config.yaml
n_layer: 12
d_model: 448
n_head: 14
n_kv_head: 14
head_dim: 32
d_mlp: 1792
vocab_size: 8192
activation: "swiglu"
norm: "rmsnorm"
norm_place: "out"
norm_eps: 1e-05
positions: "rope"
rope_base: 10000.0
rope_fraction: 1.0
qk_norm: true
attn_scale: 0.177
bias: "none"
tie_embeddings: false
parallel_block: false
init: "normal"
init_std_qkv: 0.0262
init_std_o: 0.00534
init_std_up: 0.0262
init_std_down: 0.00534
optimizer: "soap_variant"
lr: 0.00436
beta1: 0.95
beta2: 0.95
weight_decay: 0.15
lr_head: 0.0124
warmup_steps: 62
schedule: "wsd"
decay_fraction: 1.0
decay_shape: "pow"
final_lr_fraction: 0.0
batch_tokens: 262144
seq_len: 1024
doc_mask: true
train_tokens: 755700000
steps: 2883
dataset: "wikipedia_en"
Each number is 500 + 50 x the weight over the matrix's rms, rounded and kept within 0 to 999. Layers, rows and columns count from 0. Numbers have three digits each.

# layer 7 MLP up, 1792x448, rms 0.114, rows 1513-1527, columns 384-447
538552518606481502511498476489498685486507548543457462543482500471583396434536484466554565458520538522560516476498480513431470405432503513442522446600410504452539475433439470541621520479486617
533569456499478593525477530467462493504475518547479522548397520494390464423486488540460578509509523531455475488473488472461418452462534541503464450521615506514478530516435514518406398465528562
481524540476461525473477482449426487490546537490489447481471540475519544502484470536589513429398556549433570432563458438460552483546506514510527508492511413480459522533572440450497505546549436
569505559446528520554475447442382484554503551473518526554523581477514474476484472457560478526504499530544489451484474466657581470481438563483497479447477534421430484537442559523490484521515521
485447487543534563504467462627459514454470505441516467492443516403530455490450519444507553510388469540413452509521456486438574595481480548499387519507555516484584470525567480458446546456530571
542528584479449497534505507511506534532486561484482473545475558508539498458563549608516533494427557464448560550439535506494502511485582501508606485431508529544520453488566507484544505452517413
505560546575480503460500482475458507479520526489473499612555540473426512466450534529530432519388527414478451402507578578501459518519545462489611516491611501471492529459569546543543457446467448
459534523510409532514602502566551580489587435526726638556535489482496543611516532536423454540475431454533500467500488567492494542550491486561582493401408658452504561480569513475459484422443464
546549468485466476509500475536536482419562428490502469521549429481584496506413457513482457466430534543500522464511530482476473533504476527479542469458536455463577480506460471518504426519410507
494486448603533513553568474561496440542450507480383429524554475426560417457543469507487485538482530513405477522552473405605502527533470528514576510431518520587603581425514535507518463462486462
504449462436508491531498474536460472477478580482528512438476421530433502531478488494542426508505507455503553451510587525557546514436537560526559513607506483438534509406483584439455487484399474
489436394516422446563519490496547500460447521462453478538589533557535469498571511628438502543445430476464471437527510493565525504508493480534427472469447470530508496530377465501569537443545508
472593501530418562580503392500480482496513508557609527460515540491563498546466454515581504507513616536624547466509460506517485377449564457444469509465502520580535592448438540528499573556505531
579485521456503472506419526442462475486543509438504526477527507522514461415496499524550441474537483478541540463491508487396487513501593453451620510509584468387515479447428486602522606528526565
524586463536467461543484524468561574480474526502384402517531441533571551511470529430579542438602539538431446521515519497427559546534462466443529490560463522545483444446521460409390389534498470
# layer 7 MLP down (transposed), 1792x448, rms 0.105, rows 1513-1526, columns 384-447
563483495430424518473490470456436598491510529482436549542561457490429543468504454509512491565486522601580524527544510452490415579593614556492508460438567492553491486539540610535477476523426431
494436480491456393516543505482514422467545571420453485476503428451532500504442557432556409555518405486491444513498475483519567454573549473525523465440490465568421550510570490484667493468521469
512548589582433456486548570585510636527540437426521393499550531461512411502473502502546544481470529411407517480483518484506481518557546614462499539497571494530504497451534517435493443498518482
487572520522484554498487482484548504446500531535456470562556425437517491547524541541480523522453484472491591449542566413405507425533423513466559487546483458515545492503541567565365576464502474
485525558540546537530566590466569459493485482489533607537486492555388510436566567543444523510556515548524449477427500551609563473511487506557524502561479513610495623559574464539596477460521529
465461581506571461341573580543483487560508542486493412502509480473493500575510461430441460551486437589450519421457500468498522541431488451559443575461563478516527469497435561403516415478494554
405467579592454489530493572452524470540467522497483459557492480530569573441449431469578521546499473503453515458472437435595506562438451496561490591490441450635434519491502419419552562523496585
459503469519581525521476608459521474573519466491462407480497428527471517428575497471434564573469509547503532433534593448564563556502551431548528559491472433550479608551461522614504473463539488
457549480614522486502432519594516501430524483503508413411490417525408501522563371556389523527430467458548466545472607485470518414389442475544432514573497452606464491427505495483446453490480498
536550524520524432541518513448385449468566523438526523530487420476503529497515631520442497521523528517528454565475441526515511549525528535497498487546540422459459495497528474502603474499538532
508543494471408468405504522462490523472463524467491535496491563549548525472518522626557493442540528543485422484577484480541434538560478562528512503537505504501454490523585453479540551531467558
518556558448496511526495533576533575490546429585497466524370465533558486494517495536513554508436517512566501505467506460417458484456543511565518532518565441474467469516557476510453509480507523
438549502593488507441523588493515572441536488395571421517498527593432441578499536552407516500552515437510600571522485447492440529542409407522477540444485423472581431442570507539442456526475405
454450519495595516477546519486604454421581442572537594575555505479463468606448551575532453462467500590498516520563541465434453455463414533478576426551446487564528513507480424454507413535465554
# layer 7 MLP gate, 1792x448, rms 0.11, rows 1514-1527, columns 384-447
479507392537494541517513547555593509481514400500459523547561428530513502575562468456602543532476466463485586435476557483513514458468503517478423606549454392493490411555412364480418526497485533
512520505456473466487472572531476480463502456598375553427476523473543451525472571406496509410462548494504523504550516535386504563473479437505427541431510483437593511420446530544534509498478505
438613533442584515504415420533386482444474522583466593456539558519560497442416462528449563447513498430551536480569563486568466519497490478478507549561464448465446493411463498489509503540482547
508431474588455527480553451421495455494528417464436596474588575429457470452536615545525456404489610471541506454465542470521490466524490439517490542465450468526545502443449477538514480476484546
552518389558515476458435444499477555528488466510556479558467471461470468470512514505526445448504553453522440586469538442574516454523618602525531435468451591449498440554554430575573484459441552
428522493429526465540484450490517446539473522490534479414521516485521409489402429505529527542533439588495499455516359598471495466551576527447476582532552491447474433502546414475542539450540463
570471572388518555506448537461377526455538477590621526510528477417548436596446490478498491481529524518556499444494500531525564549539433504467385475440456545580479459452554410448415435525511489
552508500332525478538576502546583513481615519465482530491533453428506488496438480460457470588500590561526462521419494483502529508437417409538534497437556475460567483472542524506474419447461473
499575476623557303515466495597524577439403458472487516505454659536537501513536517495501504508374468587431457390581494507507522546497525531512505518422497607530495568347497487515552547589517562
524396503596395538483422517530472436462467482461527524524475494480548501552455562429484605440437599496568555548555474520515590516531513515604431455533519407445480462606569477501600547442558519
430538484533442465453542482541471480507497418563621514525436508550566561438483475571571605567470531437416524497443500587495516485553513521521496609524465465521516531597522480533536570461511454
461417469392474458602482553486568493522525444501521559474484419448504471505370519459479498510457501479472487511361414390481469518377537492499448632441489548513489577509370518556401477553469527
496502534556493522536573505560511510426490496506439542466451460516448579515471504476444539492522549456490591568511458534510559511590518475490516503437417610516477470493501593493474426409568518
451545488457561481485463530508478506409435565525428584501499484514518473468480525554467523536536507416584583508402527392557521544596432577517488490405533481516543521473479516513473593479547533